python train.py --num_hidden_layers=13 --hidden_size=96 --num_attention_heads=3 --num_key_value_heads=3 --head_dim=32 --intermediate_size=384 --vocab_size=5239 --hidden_act="squared_relu" --norm="rmsnorm" --norm_place="pre" --norm_eps=1e-05 --positions="rope" --rope_theta=1020.0 --rope_fraction=0.5 --qk_norm=true --attn_scale=0.27 --bias="none" --tie_word_embeddings=false --parallel_block=false --extras=["local attention windows", "shifted keys", "gated attention", "capped logits"] --init="normal" --init_std_qkv=0.0489 --init_std_o=0.0 --init_std_up=0.0489 --init_std_down=0.0 --optimizer="cautious_adamw" --learning_rate=0.00295 --lr_mult_qkv=0.5 --beta1=0.95 --beta2=0.95 --lr_head=0.00753 --warmup_steps=464 --schedule="cos" --final_lr_fraction=0.03 --batch_tokens=[16384, 32768, 65536] --max_seq_len=1536 --doc_mask=true --train_tokens=132600000 --max_steps=3847 --dataset="wikipedia_en"
Each number is 500 + 50 x the weight over the matrix's rms, rounded and kept within 0 to 999. Layers, rows and columns count from 0. Numbers have three digits each.

# down: layer 6 MLP down (transposed), 384x96, rms 0.113, rows 300-331, columns 0-95
# up: layer 6 MLP up, 384x96, rms 0.123, rows 301-332, columns 0-95
down300:386449576431536514479486440498567420527520458514453486491396463518524546487484554526441584543539467560484477525471517529500435518505509403502456462466578530494448609498396440455487474481518511470552499525544564496446458481437558522455408526537493498556408552549528440445513479533451417499
up301:520694564475495567484563491455508421510449509484613505460423602477429471524481531481455519550526506463510510551455532441529482394503557458516489508546444405609501496550578440418600558477487481423491519422526517479519475512545509520561503521431552511450555536567455563467518534417531440445
down301:518459431483494514442494569439556500490501478523470469547437509509475515463574540489446459501518612559389443513395495470403510494541395491482481561440521362509446539494490480579468432425393497535585499443479446492479488361448472531503472545560462521516503614596486616447478475507529511547
up302:502474507547465506443481507512549468451503490454472510522521456490529525525518560479526493539424427490520440520422571504564481466382498563501660555594568449504511523556499368516518442531508528544466494461570447480462525415529523453522514548448494470501585502490567591467488510519577532475
down302:425473453460487542488455471541514454432511467596525544518393419475486519472480518483499431555557487537451584472547489480538608552526540490569464455414483531530448503347474525446462498511460454487545426399462502457480494545471523573447404547578522584465542558473450512397520470484486512555
up303:524560439570429507542527466498478579588500442543470459530469543447522534462616468481570531578410518489561406462519589527575521442542385412520486407528479514546494540568438537483394530533412508542522454465537553549449493523453522475454455562585501464531540526497468531526492512525626433541
down303:557545496449416434528640504479431504556562446545593477618561626534453513540435567569428496474509492511485472531458479577475537483512551499466528480441429498444397506439510478462503517539550367598529505430559463415506601528516500487559466520417488460483517462408530512510474427409530382482
up304:497502450508373513512502441499513468477419516376485466469478417562462473379541528496470394574490516461510533525428498463473431473362442434413564530596605595522400429600459412457535511537559511532440487623525522520477491419551412554637414617475525514535537526386531589520444438516507498487
down304:428487502524543421484602580580501467410477531608497442514521480496540612500491461477487582499473535463464451493448572483430532601693533582457527458511472501502616531567505422507426500488545648473477530539445555502519508489539497463494442470572462445466479416407398443459481424533568434524
up305:548546377576524570576582517569510414492406419518519487491557420448447488547535529532451431549484506515470508425511545474402467493424493458536596504555523415489516500466398519434533507480456533477457568537485492465483471428437439611586532577427500430483518545535474493443547549434510430516
down305:434467432476528572574514461583467426446593476470565593477545469587486495530466518580574478400477527522440544478485514503510631494497497496585468584524484447466343476529456537483508501443582501479444432472582557485499447591523532587609525432498491417477478486522391458468591474496566454425
up306:526528531537450537499500453495436570503536598441523387524522597437500470453576469484524457494504543533626459437416456466446507418582535442437567462577605520484477511471576516560483467510583481502491414505528492563528543543540492546501518543556470597513576459530448511446498505542484436494
down306:446451538465427496511445470508545445442571515501511568487469549516559503545472458476581558372527461463468466435540482481509409460485469540506533435496529474555460501543440513455543480512474505552501549466489420459430528489558480431490569525472581533480432544391484454539398507444459405587
up307:521480461526444518581507605525489486479487432497565470530492534507547486598500446509437341468489531485528448566540435500502391505457392411511621529531566486446412523501510547554544623539396421548456516551513530510541517489521513451490467461535562487519566477471531494490512389483594553524
down307:514477541558464515478565500491526547457502494463497461538535488480543567528400419430479527597473497458411608478392558571468477503495551473478524532525522485538489521539493433546411567562497469460557465519543411484516562497539483480469404607493500334414466552508466470467421461559544522525
up308:538543403588518547445505407508508563493542466483621456533533569412559636432549443534546503488478521459523440444568526544530601536473477448602526448494510436446509433489521505484537466563471499478479453534543505356516567442422413510523406519473517490564517493484558515522592571517510459590
down308:508399448547540460438492514523461539380583587497531551476544471507555495557486530469533498508454562456453639452475540556422481423557460506503492514438411606506445589479386494497478510509507496510519415537458503592450517419478509495516416453403547596472469463474506549449493439571513504528
up309:445544516451442453511523419530415419510485470520462495483433459511589497441538563511445478583610496501522481445479534537493477500490539525493536430593478520446441493557446431486557476547434530365498551512503419527531547495531589513576501573533504450562558559479432580588465480514559551527
down309:454495488544543543524544559447497515448529543537402474436468489455440594536457518572540546457464586475582450485559474480382482487507481426525484538445443465516531450473432454541458559561566532521481430467512468385425487527528479529531495455559559566462511560515473464494574435508512539464
up310:493510527512488472554626569516509487630584393420476458505486495495450440509596486510479417513486527542521535510515461454524396425532497522444526559481507567548487457581504562532514454458561533388479501537466448541593459604483476405511494516521479525445510432479534506461519390502533533511
down310:549407457471491488514542498549406498517595587519510672460420515563489522501477508482581507563521536515491493487525459489489477536529484491453583511480433486445492452513556491619509485536498414600501503481533525431485526572508507557540538525503444620453550518494452443449600487518469490527
up311:460545447559510541477493477599520525456495459442610516510632519485570525460481413520424483501522539468579460522484473527542441551544495523439525618511583490539495413543569426482498472587478627496532523491516536463478586494512454507598591502579525466450566460457499594452494480462468470534
down311:472422602559591429481460510476430395532566545474473540434435489547530392574479529537443573453493425464460554549521517566450467495540494499428471462464411488462607489500495551494429512398425488540489480528445502517519508519555479481493511552463498498505484406536421459551569541474489530565
up312:535501488520542444519509563553514508496461542478489492499553473468477424461623466449497505492489514446558486548574482562512436496545506510520595452581492559597576423552528499475423473466385517467417435538408598500470458406496438633518434485524512487420532525531502478479498433494545455540
down312:421458559514462435533442516396485522589527439420497541563443553563474518556525483485565416498367524505510586422511490522429552567506477427451471469530539507529470542469469478508552588554579504470537490500506559484498576551532508443536400432465585549541467529565487449551531535503416533525
up313:408563478440490537511517426557571488505526482457507567560529520424503550495512485516469404532543499561529396488479475479502545471576467511454473531576479572494534562553571508392558514427515472588563578478517533506433600602484470499518526416508478448511471399483478445385457450470479494552
down313:589437458512538358462464527503466531538519498532538429485500464609519500516449496500520470484447457506434529557410492467527397463444480588484487538418448461537558484430552463516519456533483449488567516444473466438517489521448491419442503501411561515490543641504530530583496531425431368533
up314:624484431483523479526496534519497526484482484496465503438428562553549516449531487537496475464535559546477571473507524521431530472524536518503509499504481595460555479428567472521553429387470445537525463508502505456416436511497559568492507506509496457437468544436490530504516497529521434455
down314:458474465401545492441430529477506466541484534481473516470510467515465490504453517509586501453532498544493495529496556520603524522506529486528473504464535433552579530407463486580548585595488444473554560536490471431516529476583454464474505513506541489428518537501477549529552533513483528453
up315:479515443563473491526546439544536539421462423582478567484509466506452410519553498492539406509433586461519516545475564499593511389466483535570566526568633444507482486502490428559528481532443490484500556556547475553447469526499467617571490534479449559521431523471424501422454463478578566536
down315:501473519437538526531499468554398486438519492498533578480501481512521533545525519469470457533483465441505503601562490571515405514469394515536528565451339570462460419517473492546488414595549534546555463549542491517445448607521522582452535533462458548428425511372532559590502461453474568452
up316:483562498521434500498568541612598560534426544480480476598568573398491533513597438496556427613472534526532530599545452372540511416597512434534536450601587516493474535628507402508451624417526479412429472481525513533438490478503530474518562537482516595499547514483390455473395434504519466525
down316:509473502617506448475505551553493546520421481376434526430405405513492422452560524521429515487486495456465579478411507576520418439502563508453519406514447537512565477493403442488395600497415474369474543518546495486515539436592526520496564535514398527479478466451434510512562545529548471567
up317:511477494543467494506489554519582480465474456531561514525468466494574575584521477525425493524441537483498585493530424485455454367511501533513557557524464549465473450515577437556505500514451460372513483608554508477541475506479547578495480538460524474573502525421455544472542537557424576500
down317:492528464492486537477495428579442513456551549489465556523499606454493528495596470504588538564465537470490445428477485559550490606503498447486454484466470540482565527459464542553501488447531522606503478503513455496483537455524511463428457474537464515446439468557456528565460407530593572516
up318:518562393550503481494567568584517476483514414403492470455531557493435497449552558565481481477526517530477548513487453481481487532512502519452577432487455559513565536468490516386505472576514599584385501448578443564531530615453531406473442479522475516447611460475506581552504482532486445457
down318:485427522492581515403477514466350415507565526482533572529509505574443440444527512438453516596567585500471495403573458494442371541572457470425559445488434528419505470546440459562550438468571469520501524589453455505437526521489533480495496516455533577544515501429469471522488496532515472462
up319:507531521499474490468517410558672507459495548450419571529534541495534525574503495390501527451507508453499493544538446435484397403478556503518479543546487497541531539454467523472466468539511449536453468562414394547472478504434487500513487551519507460539536548434542526428509416476535523529
down319:444419480452555438526520549435463483493495437502520416447478485535491563424523488548485459548538507496419515477427525621412571513457473446514456483484480458363479491527501582565482526482494463480571517479490483484518589526536479479512502533494432541461546502502398501498423530475517481564
up320:521632436594530645545587475550575390443483455500540462547567508459538521470546470477547415500569472434504495554464421492467518586494497490512505490589460488522541511463478562474562544455481548546402543555564520530457532520449560553519496483448416460452525495564478533480388479393509491489
down320:530546532478564522478422472470453394510554575499472586385571530526563415551454572568601527613468533453508471519534481550510458489572528509426499589528476426473519524521506472439648442482530484590573594608578448468464539490527564466463537552368551554471470603509565420509536532551436462504
up321:521477421470504501497529454527503502436464446521548466503533517464514461526591512459577421512457544460445418474538617534450534415486516466553600459509525441623486581540388444548463448450476541479485522534546492427542553544424604586507460480459465503550524465404479532431475484440607487533
down321:456420423538532443593494444455456492514496467498532662514429534587437510551552443493476510501560459496451515583527495501506644453429440524480516472491494360432435519598482456438513467441609518499471517527548430489557508523506530555535409590572410521514497518509516534568501452459512459492
up322:552616528540460490503457492453523481519417572541542491528541422498448510462496452476473557595539462521526584475496424503496395540498482468576508411491491487577478487603555492514552459533503527510459508452496458510567469426469390584487520538515509442525476508514531548496448472532525447460
down322:481362497465578397399457515490489485506491466501502472524456528510517476504559503561467487464475498523410545516422537488520580423489522520476510501517567479449511519500498499546496543486511485459504504463470491472480505532519543486471445514481449540423519494495495536467451465423448588479
up323:619607534559486483508531526543474567584491482549534503534521454519497640509527542557526518522463503512558417437535495489521423474489475480460477544578467470540499520492522578418433514474439566377547586519533528549568523492476628519581540518455586475482503482484444542473529467514477387506
down323:498419517523454402480482533513518472461499607424536598476503427506476567505444508532484560455500449421465529469435546449403528509521463466496525555492410556516514594416467472534543502405448430468479476517510527620443557548473509570552481525597519480417562446461531386596553504486446471476
up324:600477454512503440530545578563517379532448500565564547522530460457506532488587439468420436546480518508511559524601513464436556474512492441497529547537619440531480501579501471431512469485542550438507566518503538432500495407510540543548487561505584511535523539554461430453584560462443468573
down324:463432503586528416553507408452521379521503569448564487558497496564465360549517550557429579508539511497536524542527465479544484505467401469524481525435452579469549459522527556523528430472618541536535509539498537444468435410468536497555570477464374480584510562470492481542554523433552446465
up325:424506480508475539518502547533451429524545420517520443539447492528480470533543552492504527509548551477522451473576583542454501520541415518535516525467518520483447592502398547397452547558545439500517579547522495481443508564501542518515460472423509445459518446539405488410503471417569504491
down325:473563473556424413582500550478556518523490468430407535479528437534575506467529499546482551506484511530467506508490479483431602465519539513478477541484525564535547514504574467527495442493520520462501457406568553525474516565503443484515540423484556489510447521494436431490479530581480568554
up326:517412481591525647492537508499630470484509520440440533488502587442420522437586429420542495538407498540535586483410576517503532498532500488579537652516503527464561408541424382503511508558495527549579432487450422580482537531436506539523408439653559465530544484507478512441458521488594532515
down326:416549500473468460590490434564483559536457450549475452548488514559551564519447531503532437538596521563506407520557465420526571556529467490392514499423462520514459565480578574529548511524441459502485645505534480494612424454587475366466458377459571536538545553486463486448535556438401513437
up327:554518461572504483474513493489539534540464362515560417490539521480565386417538442525487493536518595509557435546592490497541469455476539517433442522521490462457541422537454489518459491408510495518541493474453505609481526571522479590476572484501519512464555544520488480483534469433498473455
down327:518486532481583490440508505524497486478642501509468635510583433453448486543522545475500586590432462482452615520432498431485450500529506523485497490496553490514441615476450522598548588576506451487471577478495420492442493502559491499511419500618509472544477501524522437436475502510463543518
up328:496522520498465457526603489517503503514485500519529381491504482461474493461492553378571413543534571517550332504548540512524461558519555499603471570526480537480436528587579530538514491443529528481482591450511396571484447536493505417463444448576427515430540515537483536511402521484515509617
down328:516425496475600539516519432538517509509461626485537644488455532558551486549551486449525407515507442408482520544619497441421462516508443561480400441477471442469484508464565563528530484582572507445462491506443525579450563458543526474483492456499613455502467469461407443523558403500496415424
up329:575528385545505481453569506559527550467508431432536491489549530479494526596527601548403445535525556472489458471561514471500444476484505437528541492491450459427536493521435488465502538578508498488371499502547454517529501540398454485518511522479543485503524570571441558510489514461588491512
down329:530425505531464611523475515532411545511495536413477598510481510483493495464507537424628485491447505470472551439593534402488430483390507478484494450351448547569485506445488456497496496481483475529545493492539480613525445500446539430544450450428475462458438475420500453546525513406477458508
up330:680510457517513553591487441502566533531510517479518441504494499567428459440553388440551465568505527512561526569522566517510495480559526400545509582547570509502492465525578498451478520531455442524470538472559480441570558486498575463517579548563511526494479504593509500513530447450506372524
down330:447447426577557561433464497508434511444482550559530526505506505484510530508486463523507544514530491445506410531465531588605479591510537542421528463479433546469567505418477442562548440407482476518520540557473418552448519436431500541445492451497445556533467508402524557493604464483500480569
up331:572565468542400539615561528517546571591422474471513481454575468471557543502578551475437483549379491491515526454499555432473485521457479493551579487524502552510402470484454462449483498461432535554436538417578541424464462450401548405519477472490517528591496530432443545507434446576519500533
down331:481488448479565484488557530530373449536596557436464597572457434479532452612402481594508543512500417460589485548475567588511507503443433537556510488449531498487462492530480612538598513462503565468443580537503430517477532516435571432560510491571552579521403544511509509487570431505548489618
up332:477556456511479553562472555534508405455581548491493472541447576480462511444510429485523433566498470447538519497424527547503621495585431527464565506596458533541544515489466481474374564481543535538483475475469497499436528441574570508523502497393471477597585436504557625450512561472548474520